python train.py --norm_place="pre" --norm_eps=1e-06 --rope_fraction=1.0 --tie_embeddings=false --parallel_block=false --warmup_steps=88 --schedule="wsd"
Each number is 500 + 25 x the weight over its row's rms, rounded and kept within 0 to 999. Layers, rows and columns count from 0. Numbers have three digits each. The size before them is the row's rms in percent of the matrix's.

# layer 3 MLP gate, 1024x256, rms 0.0426, rows 192-263, columns 0-63
095:489477506462499486527499485518470437509474514519485461498482505468523496482491500564520478470522521544493431493519507458514458528511496470526496515499499494515464493528517485533542480510474442
078:556489507459500497484522478522512458535500527482529477497511508448570460454493511529492511471438487520529509500457515509504496509477517489525522490458527494518506454504480471501533499519521514
106:564503522505502485501485509485502496559571472499518494481462523482475524555508483515486561544494534469508537497482480543501516535496516515482498455534476555495499525533465506497449466490478492
088:504536466497500499488525481513480512543487502549518470507499473504517561504504485495488526516485508517491517488529487493561486521528524485490501484467544513517500498468518515458509438528524522
097:470496564512502502481532490507462498541490579502520535472486485535438474532468526524520509466510480455531526502509504545476495481506497484487485489545481496506485477492465499490504454507490515
086:530473525507518452528492481510495469509519567543503481490464563509512499515527466514527476482532440554513508521519483487482463472461537500483475504482491501444506516502504545515509468488473509
107:524531467520484474524548463516464459477532474499471492510518472510521497501498494528494500470518476447513513491502495502488483530483497470472505533519476502463470486555513469509522515515519519
105:513523461500501495476482483494466513498508544506452466474492503466535504472509525537482568506518503464526503498456527455544534480500513515495503461495505463508511476505487550525518465463476544
105:497481506508506502506476482508477491551496529505504463514548503520472527485498497521454454516494515476528506520464491459479506463520471522546529537494507469543462458481506553517516498517498442
090:493484472488514444508530507500490520479500498486504491476528512486474516534493531509513508480496466467491494506497438514513511509489485513532541493494510540461486504522476488498505478519514539
089:520444506502500498496475482500495512484481481485488481528473541517478541543529468519516514516485504479522512541513449459530489428495557508471504502515524491499524505505535486497491489514533514
105:453513520520509471471512528511531482521501489494498503523480481522515520543506485512563503485573534531537514483495475499476531534499474499491506507506490519508478517530521469529518523519524503
089:488488504503521466537488538518527528509493469470491528494482491522417508555523479465501519442515528505495475510504459457487478452543540526469486493511490505513481519483463533472536489494510484
095:473482532514468505513514493506467541525476552488526521444516491458479523483517493476505519513525508564479490483517510536506489480494458499490480507472510532493494488472493481476455531500524504
103:558491495492492524494520485456468450462524498464493497529521471480507519499472509531523534513469503532483463495523475508511525528532500496528516533521473524494497523523491483511533472512458538
113:504449461466452487493530494464493477467582471502477538510511498505462465454519508490465490493533509467479461499498498499492518532479528527471500511485452505525524530531503505488465492511456483
103:501514499521519508497486510457495480517510476490477489479511453504482523495506537523483490506503522472451500476487483512469503486516497480489493524513506497493486543451531557547508498525485511
097:514499519502469504489473469501482463503499547462510487505469498491493489500514478523525463477506510477487487494499534494493472487485456492506500523521492487494437443509506503474499518468542444
110:502462494491497467471466453468514499495479505497504496561479518491534475484520503509516468492529531511480461472488460478468496496504482498491502527470525504511539426467497466496528480497491497
105:509511480461502459466469525467523477539508571527515530475466505501476490535479559474495485530501486475487487519488500528515534486477476476523459517500516501458496489471505492475471521510494553
096:486470406491514477522500526509492509466496468473502517547475462504492487494569539513510481502547498495512530503500500499508526496545480499439489485525496523519486525506478516478436524448472507
092:527547483526488477486535448505549514534535528503498500473519499517512521507521466514550533466471514512495466476491490481499464502505531504504501494441528499492521490534494522547514490518517524
102:478487445500496471535529527487497484504477530518527468515492486522506507491540474485462521523492496493478527505505528471501457479506534491531545493509509503471485454482500468431475453544509485
100:492515489475532517509480482503527507488521506496514478535497455512505467488529464466506490490483475510516493495521479514515475472509525528515481529493518483539511481526499502521472496524521484
092:512519508472457510521494540507488567507520483515482538521487496497474465484506527545542538516515516532530518496449554493503524516504494488529446512511533495499472527460511519494484544478500526
089:523478548532486516490555468513506462489498466498515537469505516500482479518475492533535521471506496477522518483501492522554498538493449501488511472509528525525453488486539471522504450496515485
103:481515494499477424484478484485504552461463529519516497533509521518519469519494530496510515497511493470456519488482466497480460499558521488470458521479499495503525520519493514476496463545476496
117:507474497492485452510482534476505483508545458489479456496509486533479507443529511529489514522504498497517520514491520525526504542552502473528490498500506527533462464545480491453479539524504513
093:496522519546547448479501479485494493486459511490506462533550518440478519450517496519541465482532445505504485520529484485541514466508496481494509549480491517521503497551504495512497520514500481
100:514548479500496458510531572522538473494508464461526509510528494490511509479509515471516517531513520529494564534473491494520481489529510484498500487456499493503474477535425470510523521475511480
092:534470554478498463493514469524470469511501519506487499497496485474516521524495507470508530516516523511500496469492513504522516530498483562439506525508482522508498507510506514505483529537515458
091:486497458497484503509512498494502487477495518494514517522478517502510473503521521535495494487500561495476481522522502446506513534417481505493483478472436499515531542511536516480493521475497534
085:508488506448481502472498514472507514459544509523476503471482467555469505477512514517497519556505497514524523483483484494497449525513549501521519478506495480539479534470507492503479466465526470
106:504488507476470523536493523546474523497479488542490510484496486472481536496531506490507468494507541507517502471489531526484535502506471538466555486482504518503532473511473506502458467542536530
106:515511506484483475527493487499517487497522512519498547502539454509512504502531481491520541488515443490471507517539454516531575489513522512524514525503490498519513481495521458501502486513480488
092:508519520531517520522520502546518522449476512514506480499512494543494485489474469463474472528507511502511521479491481522495496490490510546520526502481450456523479494520490522500451507497505472
090:504497539488538466504498494476506507509494439478484475501445499482501510477501497512507532472483529474482498484510485489492479505531563481472487518496484517480522495508522487453549525520487499
083:490501442463443479508517483514492489493496510528525519530509468576490477507453542512498568475492488526496493476479452493539518456498518507532515512486491550499510461533507489490467478494512521
116:496550470506496514511423514500478511507523479553542520490465444508537489498487501513474479496495480501503492465489534461545507498500476492511498484490515499480484526487539519493474543475538529
095:504497508510504487514521509521508470551496485511550507489525481482513515545513504522498527515485507478469527503462481502515480462514478438465468520499522504490540484515481502499523478485470485
111:520505480453515501475493509493499485480540522511522510485503500481518460508518540547488549530503487463500498543484474523505497478523491437498516484489482506503471488500480494486516465497524504
106:505516464472496494507531533496509525514539515516492458486488525516475467489459550517482509453447492500492522539524525497510466462486530519483533488512514536529487520514511539470490539527504495
094:498504517466517474495455470502459514486491519501537470498474465501537530537501520503501475491527505507485494510523425487532506454464510491500489542530493494521509487516487478480491528524472489
104:507481468507545506523460511450508512484511502528495495470502535512441488491515484520482515514531483508518482490518516528502486510486485499528502554533473493518508499474490515476491522501476505
104:513510474517513480504484470522524525500444497506504563444477487477517518535517516508535502453465483534516481481512497501489487506545511473485528511529505490489519513499509484509499456516538558
093:499513513532544551498516494473519465478520451518508497523435513519518492460537499498502533498514502466471521517490550486530471489482528551478487483501498476526462495479477473481458499534535466
104:534495490490491496541487491500514497531503498448508490494473465508512507488468484508553514507478451511458496495491477503502514501474470475486471527534547496506529482511444497512505565495481489
095:489495505513474465467483527523484494512521462501536495511504486484503484478497482479481483533542507512490465488474510461502501470479531491503491496484467524496493517514538477484496513514466494
098:470445491537476528508536547528533473526502507496455513515464552518453489519494472506501524506478540489514484474479499491464465519491508510486456508488481487483450466523503501507498520514510452
106:532502477522507464506495505469492453500511497519523542507497480479482483485496497554481473497535512470470481497504488502500471543499505494500484474455440545498514489523500501516514509477496507
109:500560482490517518498495532537505481502499521498528534518502484515540502511508524531500538530510539546518507475468486481499552503499525455505471488476512416482488491499538512499505483500496510
104:458468535490496502527465497508515513528529479464522447534514515512517459499531517545526508487492508505533452491507454491510447442499443489464485496476551488483501484451475510489505460529486474
125:516488515524499520502515481481522509458494507472479452529476464495486538468523507538478478464481533464452501484491500467506532477506466547506518515478513491492477484481462460532470500522564493
102:505504482517499493440522483486490475448501490545497515496557458495503481504505546484488474501488537510455496502470505463528457476458497504508499523489486523530494531485496489499512495453487502
087:470501496499471551507495514541533497505538490499469521483451500494470498479488497456497509494474503520480547498470529495501445486510521508474512487498501522507485519522510517585523484482575507
088:516483498511481478501519423536539535511456538484508498497495518498519476518505508540527480493475470492537472497533512500495492519547455512490537509454523532538530514515532534518516504483470498
111:445496515504536506490501506467511512490475533496470481513514495477527474517496506540527504485489488510521480495462458483503492436487498521521531473530519510526501492477544489541513492498507497
091:523542468487465469508451500464507483503491511514520506480493487493518530405491498505481518519526491444513479555562558485517481499494466528523516469536527495462527490512461496468513496471561510
091:489498487483496541501499512483522539514514480511515503496490498515533503526483509501471502514492521438532538539503495507484499516492469509503541471476491482494488505466510518474479540547486479
097:469511491476518449483487486444498512504510541498533484538497507514532542495485509518503495528494515520487492469534475490514517460514537505518493475485519478473509473443464497474512499515481521
092:543499531503535449484460530479513478496493517485506497528534525506505483527518483499512516549515494536513568498460491500496502509506467439477533505468514490506485498495517489496527483499502546
114:489514519483514510496489489525474518492516481553516536497518503497509506496480453515526499504488470479499490520453480482508524553538503487485490521495484478491508503512512499501566486508476544
104:462495506548444432495454501492498466492487502513463510474511514533485523506535465479486513483495508538512495492492497531491469515506493480515492501505496468530467550503485467519518494527493541
100:485462510490512514496481475497451472537564504484502468476488535487465507518532508485485467487516487499508485507463538505492502472526501466492486494527531504486495508527493514521469507481472490
111:472510497514486518488476479494481535507468515495530476510490512505477495502503530516497454528522547496518475494480505491444517521503499536440499553495510505562489491511435495493501494513460493
104:529512485489532520463476560512525496478524514504533511546501482490537479495494530538466514524522467483462465486470543504507544471501508501571473494497459476503507524509488517466519483497524498
092:492539482491497495463484509473518524513504521523520471479482487506494515489515494498488484492533503490475481452539462511499492497457465544537483492515490480482510503463509521492505519478471540
096:522527474499471469482535520495526497510564504501486509502490477490534511526551461482491518523475513530525533492523496529494456514492542490512536521520467520477499531504499469537510502478491557
089:521452484501518485514490548512499519473450502479505523529465488482463483489492514503501496513507497514474452485539458472487512428526529511494476474516494509540541522475486478550517510471466505
113:505527490540515490490537499514520480521518515508485499441476542538487487489475509482422506508537535514500521469502520473485478493500488486496435477516469485507505502522530460498514526499488540
094:516516533524492476490512514533499504529516434505495492489485464502506518480459485489497515537485475502507538481530486502501497518519541470504530530560500528518494488478476466495553505479499549
111:477500486521468509514472503515515537559571501444502504476499491502505495504536508525451504501506502494494517524468490509471549519479487494507483507513513467513474523536487504535502494494505547
# layer 3 MLP up, 1024x256, rms 0.0425, rows 192-262, columns 0-63
090:478478511493527475492493493476476508492562462480508474473480493511471493505469491525493456479522484486478511518513487556497491519513494538493506494518489485503514537486518500485490525525466495
083:521505483511513485511519486509493458507444523464511476514491531479548486476502482477463470492463522479530495509493524484552507500518456507534503498517476504535451504514493496503523507554495505
100:536537513487509490488493458516505477545514481552524478472482516473492509531559461510516563527525565473527502505474492548484478502482501506506475500525509538473475524533503534505486441493519485
087:514570486490502509501494492507469516520521494531509520486518498514480557468477501448470540503482504488499531510518483521550498500517484529515481446499518498511492520484516569460567441509574513
106:466462521504492489485522516490441500513490544528531551482455522548479496474454493507512493501531480456546507498509538526483491478521491486489478482551498491488466496493477543470472490519506507
110:504538490482447528467513497499469462561538452496473507516531536500501510440464510497512493532561508511549550507528483513505539507486516497508532533528513510453457465501510505505526523515467546
094:472510521489515511508460529517527544479470504517504502497469548502489498519513497482498466524492497558480490461503472472511523503555503510524466500464514494524534497491475514515535461516484500
106:505518468522492524518493532501476487516543481508515461522498504477531507432514496510470500511511469471482490528465522487497560517514513504512473492515497524477498502451497526520518491478528508
119:496502542484537506438505548478497508522507490504476484495486429514482493489479501508450484500514501519516525511473542438522479524462501471486554482480455475483490502435497475511491474496489499
111:495488472556452511529539487509516509476492464481519506520497479534476535482496511498499509494526466480511556489511503509507490550416508498496461459505520514467482516483502530507496520498499499
102:472460509502531515542504480514508495536525483494457477490504521496464517506477477509530516515502537505533471486491493445508518486476490480506496559473529440483518542510521498493486528508508524
103:475491496457467467504527489521489500522455442536465452499496444518505509452470512500507517466471538460501451486539508484471521486441496528466502500536523510519506510493498508473522518503454499
090:519497491523482531497529462477487497512496517510493480523502480524553521458513512526454461502457472475520497520528546560484538541513477447510514474496517470503530485514536491484487517488516511
094:503498507502450479535520451520515475501522512490470501532502511500522473497487480489503493507572460472495545471464494524503509508475500533556494511457480499474514491500488493533546499495522512
103:482497506498537512496485530509511519469495456526527486519474558566483477489527526516470530477511507519523461460486495448513463480447490489499487462497501501490509472482506505495458535467518455
099:460539439520503509492534544524522512506473505478504553552513463541468510503510543525513539522488488538515497566466501509513496492499519504453489512533506514517478537494453494531547519534544542
087:484501559551520511498480501470529501503551529494512501467514472505493495495490511498528543485466509469489490447497511491481509511516498515525463509495489471505464515470519505535508499509548464
095:495477469514470509495494494525484576489463444514500518477523464531511537497502472460506507510500486528522474508474510493456524471493490561498511503468482481514534497493520507510572489505480508
102:496467511496464517503534512491458491497550481519512523457511479455487481519500522494539528515552521479516498473485509490519484540472484481462520496481480485488499507546489504486518509511448472
093:470449463480492513488484515470555509508501556541520485490481520511477489511526507445490460517485497543504480506525506509490485489528501515532487520495534487457505456463454495470505510490504496
093:496504535483452541455493478496504482518477491523500501482501524493528556497451457474491491502458540535493456478534498453477458528472482519508513494497507488477513499563527515533539506541477472
106:475475497507491529516475491516491487464531476512527506511462519491503482512538520508513441529505502494494507509477484489504494502488468485483497530559472509522469497508493504504511527548488473
088:468460475482505512469509554502562486509519523523510480505520531485527490509496451442482489498470550501457528510483515463471456493492529492538541530499506501482503505502529462481468482530519470
102:520503511502492517486516507499476498522459511514501527474509489454482535527469524498468515500532514485477498519463511492510503511455461496446503484530537497470476495491495508448514538496528496
101:480490512498511516486494497503480459422505490471496553540472506505523492468505501501512478498487462486514503509502473496476508519454501511494496481476489516520520470515457445540489498516484539
082:471500437451521501514442540530524504507494525513507454538469480490488500480498482477481493544464504566492512496513499477457493475523568509500494474498496478525542501515486520477468520558484519
091:496447542477512571517515477518523436529516470492513528496461478463470525470488526515503492503507546513554498514504503494501506471483477503514538450530534516476497506506528502510493548499539523
108:552557524503512489480495490488520473462513470518478498523562468494484453480513470474502532540481523499474545527487526481506509522484482457472519498457450517503522521571489465511519493523478468
089:448527509535525493489527442532499501536478483484494475497503499495518526479487489478505492482483479484533475532504481467535459457529477491501502544502539487494530513515476526495521489536458469
102:462503476460479469502498514536462521488484536518460440505432492495528478509507482516458517521465508488507456405458467514475543481499519534488488523529459471489509499510512457517470495538516538
092:476501471507489531483510522433531495460474528479509514520510519493520504487523511483527478475541516507520510497490514503500479474449514491514490504511501496503523486480506493505494468499485508
086:491562515489529495542497504449521522503484487477493486521485502530516524514465493523484479481508540521479516523534523450504476525488478529500489491502451482509522512521531487513479520475503539
115:472508495516476499524485503481530523494528514505500528514522492505544507471488530491508529503503470459499514527485501504519542482527493492512498511482523472511480495540529510524508478479521564
092:499441538460490533500509487505462513510489507484547497512452523514491499484471515470515482468497525471507499510516484505490498535529526531473503469474474528497529476521442496515473457504465522
097:491515469507511535495536497527503529517492493471504525489503485515483494497513481511553526493533519546514469499541488516543492472461545501560484542510528480467519461543488505505475468486505466
100:508512489540489520540506485503459474477547513481491491472517515498469467533492489497474471511473543505488554477506467505507518439499527520521475495501473511470496477481534529515523533536477468
096:483527481513494517507495550500502488544529505522518528506510453499461511516493502492493476529524556508512482472487504500514528474518456514538516492511508488533511526492513494543481537469474481
130:469522514496500533502524467520464549519505470491513502472516510535493506489507539497533548527521447506506498520519491500490487478477511494520539486489528522464529459503460517528455527485548581
103:492460478506500512480513490504475488514541497490503490530510479522538503486563481531501495519502521518491508470489530480544505563517507522479508510487471508505499504502501508478542525529519464
105:462481515492504505489520510545541508525494524481540514511494481437504523478478531498509525526445478497494491511470481546513488493542505466461470511509499508506527465547494525487532477522520487
111:479500498513513443498496490510506521471482487529528520506448474494485513502503514511502505490484485470506445533517501514494523437551506481497510514493516534507510461476522507500530483453461453
096:518490468471512521485509466456536506490510509456466473474494449485487501514497499496502517485509500495499534508466521503537454432513479592511527514503508505504457497487508495542518478492486528
102:480460500479466485536517480481505482497521515495521473480452487491478494462485485493549511488531474502531472473486508484491514519499500496536524476468511530503508436467531499513463506474507463
106:487492441511414514478485519498502504477479511495494483501552504500526469481501542451493504557482482502545504527498485514497506464513468469500478504459508526474507502480479494521527478496495496
095:532551502518524508491527484504530494530460483533504510502506485478534503541510488505491485524532529525518529504472533495460482466488536523510517534488491495470509519461507470464511476526523495
098:493546479542520531481500512476493540519536541505528504486443468487514518508485528512535533504498433509450523504476526488484511526480511488487493485525494471515480531512494497504493517470512580
109:494470506472512480478533503485562478508518523500476498515468469466474503494479518519523544490505534485500518488499524450508486508519524476499513493523482504502484527485544462470512532498527511
083:458514482507504501473487501504533493501457512510475509508509521522485521432507490469513487511466519488497510520506517511543487477504503515499497510477484550482525537516498435455488484501517486
099:503566517467518484490465459460493559490525487492548489503516468457565511487486499480480475501510489519497511501522509520505507481503470511521553509480481499507533502442526478491494467514486508
101:534482534460486506464484487482521483495484504476500498468528484492481484528500510497523533492521526477524498533446486530493514496531457491446476505499520492479505501494488520488505498469491490
113:552499480550521481518487504512537475544515495526486516451465490497518525517481499482529539526504564497490483517465513482453494517481531536471479519511531526464535475508419495465486495514548487
114:469503490468515480502509541497468484490473518491542475521510503500482542466524476495532487481426524517520511501587493502480468475516480530524511462514498510504543569514552467513499488484474507
124:469528484490457522526490491528484479486535492497494527483528521494515486503479514488530495505531480518572497512513526515497479540482494463483468508534543486480499501545480511473504531482456505
105:513491480558494470524481516485520527480531553480500495495471509464495536494508508523465523503524440505492523502494524548475489493540548482488462492508510452549492536536477505524508499507527565
085:483524515409511489487488500509519495501474477442494485509481504475501506507494491468476517528503522518495500489527487497505487503533467503505486505497503521469466507536431526520516443467536469
086:492494519474471485461494512527468509499475457553533500511475461512534490497484509527478519491505481489486514503475482481519497515487496506478500479500490536496468547479505500471517498527512534
111:532486489502489441511497501487498485496479480523488513535508480492533500513485489503492510476530467478490469495529482468530470524483511521465498524463481514486489515527478499474480522488509509
095:488468532497506513517559538535533474483505474478499495478522494502516509573513531515529512484519491500495529497458489504495468471500503478483486499494483506520453500522542510508482528487468482
092:513531506460508509518513520490498477542512479445493492525462472514509494514465527470503540523448497484513473528504562518454494463515481469483515482499515499486473507520536502511507491527526494
125:524464460510482509544497483511494515489532510542445493456495491513476473509512475493509484505486497456501483513503483485470498512488486472467514519524539475545501465488544492488443527518493538
093:506492495489497500522471516495542544503517506501515508488524485495511487504493477485500501488495454461532519492488541497520558507473477521496502458485470553504513470503518502561505505513519483
089:462477509498509517517521495486505543468474482508493484475520524500523520478501496510520500457471532492499519535469479531501477513530526476492481525534510510477486516487524492478537508538512479
101:515521501453508526472498478513472538462442518492495524527486482473496524489479497505538499467482504489482530506493587462505480474445505489471457489517511509494489522494518559478563528506511497
097:529535489517502467493520522508559529442470483508503524517501480532538477493488490516491535512494497503491506516541464513503505525474497536512520497466482495525516499481509507506519490527523508
089:465494505529488519513495489498471485490474503479519510521487492509477508506517534486490441527526524475526482500483517520455507529512487527451522549494514505549481475496455518486478494491507500
091:498558486448516494556497460490506549519511495457530511462485469514495507487508518515522519464470515485538501510500455534462486468453482535524501505468526547471480487486480505526476459500468499
093:489488528510510485423475461457476500490511475491496480511531509517496518476512466499545477494514468507482473459505494545509532498436427515510510513463488501503516507478525501527469521458464521
096:481457445455462525515479469499476472447496438527500512511467497485494527494528503495566523499500497491444494475471506481521513505502479477486468469482497494469506521529485532512501541536499474
094:483462472542497488514492508495508521502521451486510506540505497507519504501522503513470501504526505472474501533490495469490477483474492518534521464500539476502529543487518522477481524535508476
102:491498498451486528533452477477521512491475464478521489540508484510540537482513501534562497490452480499479489507486520537517525493443475520528560544478525522507509539491468539491489498496508505
096:504449550488452476485518488532516512526489442490499499492480471519472548487473510458465508531486490523537532474524474484440502518546487445502528514537470506521529479466497471488546497485509533
# layer 3 MLP down (transposed), 1024x256, rms 0.0425, rows 192-262, columns 0-63
095:509506501503510455533503519537478484501521518506541508500483490462489474468497469471526477469506453478494441521528496497542508530472494475559513499513517515506489507447476477525534458505487517
080:499477471492516457511481504456494514500460470523519486519457513487472526500524487487482476504499532503510440491537488491548541503516482520510474490587478536522467531498506523484502547505487500
099:453511473495536487480495501504518469467476527567504484509528487489479458477505485508473491449523506509481459511474501501472514496467499501483473495483509452484508496510506488537484477516518490
089:494510532448520449515487505474557495475489512503492489505504531484503441514482509483492551473484522501538490515529495473476466477478491502503461508515504480528528480475504464492494551473457494
098:518487502527497507513521489501524510487527451520452454489534480461526514489518527508505517515499516516460458535468508489502491515500508502496535531519518487541509484530515471520542519534486507
099:511546479452479502471527508516470471548509492472494523524523514479482490451461503514534473520530512509539539517537469474506552478469523499505530536513517470445464451490498521512512506525482538
097:532529455512478502565516491492488450506512489488488501506501486521510504518498491523497484469515482498486514452505495497489488552484472471465496554532526526487460515519516506531532494511501527
107:552501490529458542513501510508492486515513454517517452488526524510520527485502470495514510502532510495490443534504512482471524519543512449530519514529490560530500516463537524542476455498513495
115:492485503488497515466525536486491490489496451534497508495482466496508503501468494448512498513547487522525491479473525471515458541476499463482513474518443469517509497462447449490439503508449510
107:498512433490475461515513489491491531509513469464501500492529525513494536479463538479541499499524483472500496481499519506512456560411504496514516478509515519460451521477513514454485517476485476
097:492503494503511487520497497481538484562511495505490457512497513453507519467482494518546506518464531491522486482495498479529534507507471469524536543493503466461483534531510496504497534511527472
103:469507479471484531491516491503507529547469457497487476445496484514490517499479469448523490474467533473477465542558468480512493481462520516524498512530476507516504497520481480509506520502494500
092:497470503499511469523482520504505516489493472497512510478504520486421491521527511518529525464504498503471519529461479496489528446503539514512510514509490499516479534533493506529506514465457488
095:472537546512512505520555471484509490533493530510494501511477450522549448498518493469538504459531461490521521493533453462541526505489532492539460512513435499489507489523468516513482507470486472
100:525515483485476496519493530512474492489502538497512524508512470461475546499442492516536519471499514528476570474481473487521508509543528487509499550502501447488513464482513500531500474533505518
094:491511512463532525512513478469475520539495498482523479488499513532534514464477483486471490493482495515496524469540525487491488495513524492538448461449494499487507504513548525510466476506530493
095:492496541493469518498501452485492522506532562539525505502489525497490463513494459516523557492478486530566521514503522486544502503504488529522486473511474457514511480502465446488511507485495486
093:518524501501485483480473519518462534482534504511520502495507519501486455470494485516525477471523473534484481503541501500550481504468471514441485463522502504512482491472479545453489483504508489
105:530531477568507509531512515546503515488522494541518529477534507538470532500526522501493480486476476492518517479473508504516531498491509532465476488494458507528504495526496531443484503511501511
099:470477490519474558509545488515524491476483463505498487495520536472550464475508458516527489518511497490517489476539526505467477495538540496500529491522484478530511515491476490534543526491503481
094:496483479493501532439453506497507496522428516496494536490509489459497539494483505476535459519466531538497470478528479487470463499494466528531513511513516496474530524536498535522500508504467515
104:493475489512464527468474488488498548471523499531564506521473510550522480517520507561516466520470518496510509524458458504532484487493503502466536502559479527536476490485510546518514513525532504
095:514486538507495518460476454529538529497515466490506518516520523465469490530474539521513475443501518506509504486481467519505547512478464515521466483500465503511507518517484510521503538450504517
100:523517497497510456505488517485495471490536531485477509513502523469504544490531479529540501509476473512543515475521498506513472509506526537521477502492512453516539480518489536502462501494501538
103:492500505482513513491492513488529449470498555479490539489512489501516532462505492472503491485509481470501542496517478497476518478484519516477476483525501479501498473511482476533493478503461530
087:480515503512479518512499474503501489502478504459484509469504494477489520501460479532509521502492483512531517530479460482514484508525504504482507493512481478504500518484493487489497467534529502
094:482529513539491452448508543490498551499511504509472497507514526522546485525476493516524543523507484496477532462505481495496495490487519510498472526491533462490526519513490515485511530498474476
109:463492506500517546482501481552522503517503492520457511500509493472505498528517478505483544473470509530466541492529539461470502461484508509470530552530483480520494540465502501516528487454492490
095:531498536448501522499489486488501499538540563490509496447477500533532517531484508498528507472495520497533512489501541547464504480564517494524465454508490517491519536501490545489508456436495499
100:445506494478498435539505533498465503477493531477479496488500497472508472491514492508530494483491512502481484475457516479505514487476516499486492530490472454457497528495505491467486499483505521
092:499508489509488513465542491527490463495460484456541474520480491522518549475502481534499469476515462495451489497464466479463488488522563486503508495512514484505485477531485544478476482508518502
092:502537517520462470522513512531493514516510471513479543499495515485501486536475500474503510504524437479503533471488501501493501540511481490509508541491485480448474543512460515462518514502517499
099:464503489501484517530487501479527535497514521500523520535520489519546527471501502489511511504496458451511520504509513495524525476527470493514493509494507469498467490521518495505523485449534579
100:463510540512482487451517456485545459501491515469523489529508512511490493480482491495505533469497470473479491516518479507516494528507503488511411520506497497526483533465502504498527448448446481
098:513494496459535521525513496483485470500487486492512464480521490492511514506499520529492472505534484482479522489494445524500562526482556472498470515487494535488475508469447488485489487523486520
101:498532498507476536538538499497484485505560486452482503477504489492505469556508527498518507493463520480493557481500523502491490453476499511493464476505494519481480480459555510515544492517479480
094:514496543486517440525506476492520506497477474503490478513473562465527484463506492495522476511475483493478503512490469503531499498511534489462458519473508525462515488486505480452527508502502506
109:471470512506504523484534496512479564532517461510504489471523506505486521491472526488550534525530443502504497521536502479505469496496512502499502494499503525486516477491453506531507530491516561
106:500493517466494488516455484543476508503507487513480467488503510511505524518509486452505535493523525520502487504525511482519526453479508535524500497501506495507528509491522500519506546532483544
107:516485507515491488506534487548499519541519531498504534515494500448525477520483525483489511530510460501513511498516492528467488473541528467485486504480518507513555487520480503459493495496473499
103:500516498507461531491500486448559534505483504471521433469518467498512487515468510446463536472519515477557504457491512515498486519477500516552470489514484517529502495480467479494514504518506509
098:488471492517497486503520531493493493501543511527497502538512514517457511492507566543460503483501498518484500534523541478485462470480510555506510488517495514526491499525516538487490500491520499
100:478499527496528470473484500454506479510547525489493478463481486486510469513496468521485515504536482494525495523500495479494498505477520451513516493542458501558489474477512512507515527493484550
103:504490529480533488465523459523495457485486489514492505522516466479470500492506484570546508505515534488481501472500506482519469483521498538464487524491489477523489478530538503494500475517489519
097:526478575449512501507492480501497506482479471471484492512493498489525482509513515495508494478489486498504516515517481531519483494503511498483514504553509475528483515505474536510494487505517467
095:500459528451468538514501446504464476514492441527496494501505514533506482491501454490517489530488514537541478499533493500503537484515500524512492485518519478546493463475491478486473513508508435
104:516540522567497532509530520462474471474487507524521524490463488504482519496516526498531503522507495463555522554496488414485505517485475510516497488448503505483468531515508535513495499500499505
094:491463493492536544489532485506511482525445520508461518502495526513504530456497498485523513483474505487528534508519509529513490556543444509496468508518490516521511511488455484505478501483520486
099:475513491481474514501481524505478478498522467523486521502477523427452487464558516521506516504430500483488486503489510510474489486525529503495481526501448489486487489488451470517510504515496451
101:478529484488489489498465507512535511545459513484489522468519496508512486543490489492502518509507521534475502486492499489474501533460495500488472457527511499537519486472486491500524505514549486
103:546455465487519499491506488515528515497497537473513556436452514497526488501484449504457475504485509456526508474476583516489481503465498507509525500512501522513503529517450521500568493523514537
111:483494441493509504512504529518472499503483497473536496510513530538506474477519469505491500473473521553529494488572477514479454464504490517481491477487511474496548505472521487503483509514508517
115:469538477513504524474481502473502542482509492522499546511473531492476512533510490499517470523538500502491478492496531537527506519455478543490498501498509468496467527497492538476506481456514517
103:466522500525519520479555511468465477515531501490478493488497488488448520508492491476482529472476517461473542504487520482492497517465487533493481511542523519467497511468500480517516434457487482
085:502512501543491495465529496496520535502512514523501495475542519533490530496487508495520446504469530477526460484532447457508551499463502518482485503501495494494551483487529462435457508524480504
088:492516522512491514478480485513496513477480455532514500527478497508526483516528475519526464491476478485506480535478471478463538521530495483462506461471513490531486549524502551488515526471544559
108:493472483478509449509484494518474481503499482481492516465506482467568501500511510505492544466510521481484497478511496507457499497531529484524517426511502482503493480482523491540474511503476522
097:500521469475532481497501517538472448492475460470503497473509472529529509548532500519502488477515486492502525474449465497557488500501518450472486483497490489498408488501517465475472505510510476
091:465454477526506493474525485500521496518488471472495499514481486488464502536518468511488552479517510540518480486447526481497522542511512464488467546518520505493495497484493503536511503473541502
114:522473491472499513527502490473510500491520517511466485457491487495478485496511453487513458502464523475508461508525476477484492484470475501464474528491516439517476459508536483503489526506490512
096:508536499471536490478458545492554539507478512528473493475494502533494506508483472462483481469470483496505541497538491493476517447508505468538495505433478509511489463511517492505463494493503462
094:501491479523511478482516498502521481512495531441476507478476515504528476509526527503472495497509512522492494465542509520513465470457495492515471479488487529511486498457504479532458540544491443
098:498576514505490475472482510557469528466483447495511514490529495522454527467507502482531496461485517470513519522458517508487508482489524501536437509487486463476506504498457527538486521532476536
096:436511486473483455516478499489463492495535490512532498485528535455499472513501499493496436492482479519545485516451488477500510478516530472488473487519534521489448504514518490507511523455480500
097:515498516490501512501526541496492428503508499476476538499519508445516510463485493490518511489502429485470518509486514485503445506463487501535489474511478479433500525474531497484516506492527533
100:513495523451516540495488544503496480506516521488530539529505488487521470481503538533496472520508454489499448467473508491470560494486506517565489499531484502487529491488520518473487458492516527
095:464494524498475509527496463487541500512512495500505488471518522496491523485514502563500438503474491511441535492491483514473489533478482530451503483486505505502471551469540495522498504474484517
097:489502520526481465551509488467495510548479511533498500506523539504507540501489494497452470531483489450513517496527502508472520515516506512508511498506511518526474453472452504518498505488483538
098:464537479514500477529504528502466496527512479475516504516527523518518494520532491476469491498497491482496493495516484478496465483509531502496531469487520499548524553511515475497507518485494480
104:516525483535503486488537470518508462515511499514479489443507536482495476501505508475440507480528528508494522470493529481479472480481517519488456484508512490509540490524527492504507496506474545
097:495465538487491508498464473502521485512478512464495486497498499475503512525523522533511486515509506491500536482488555490431497524536503477469474499506483472503495483507506489488467469483505517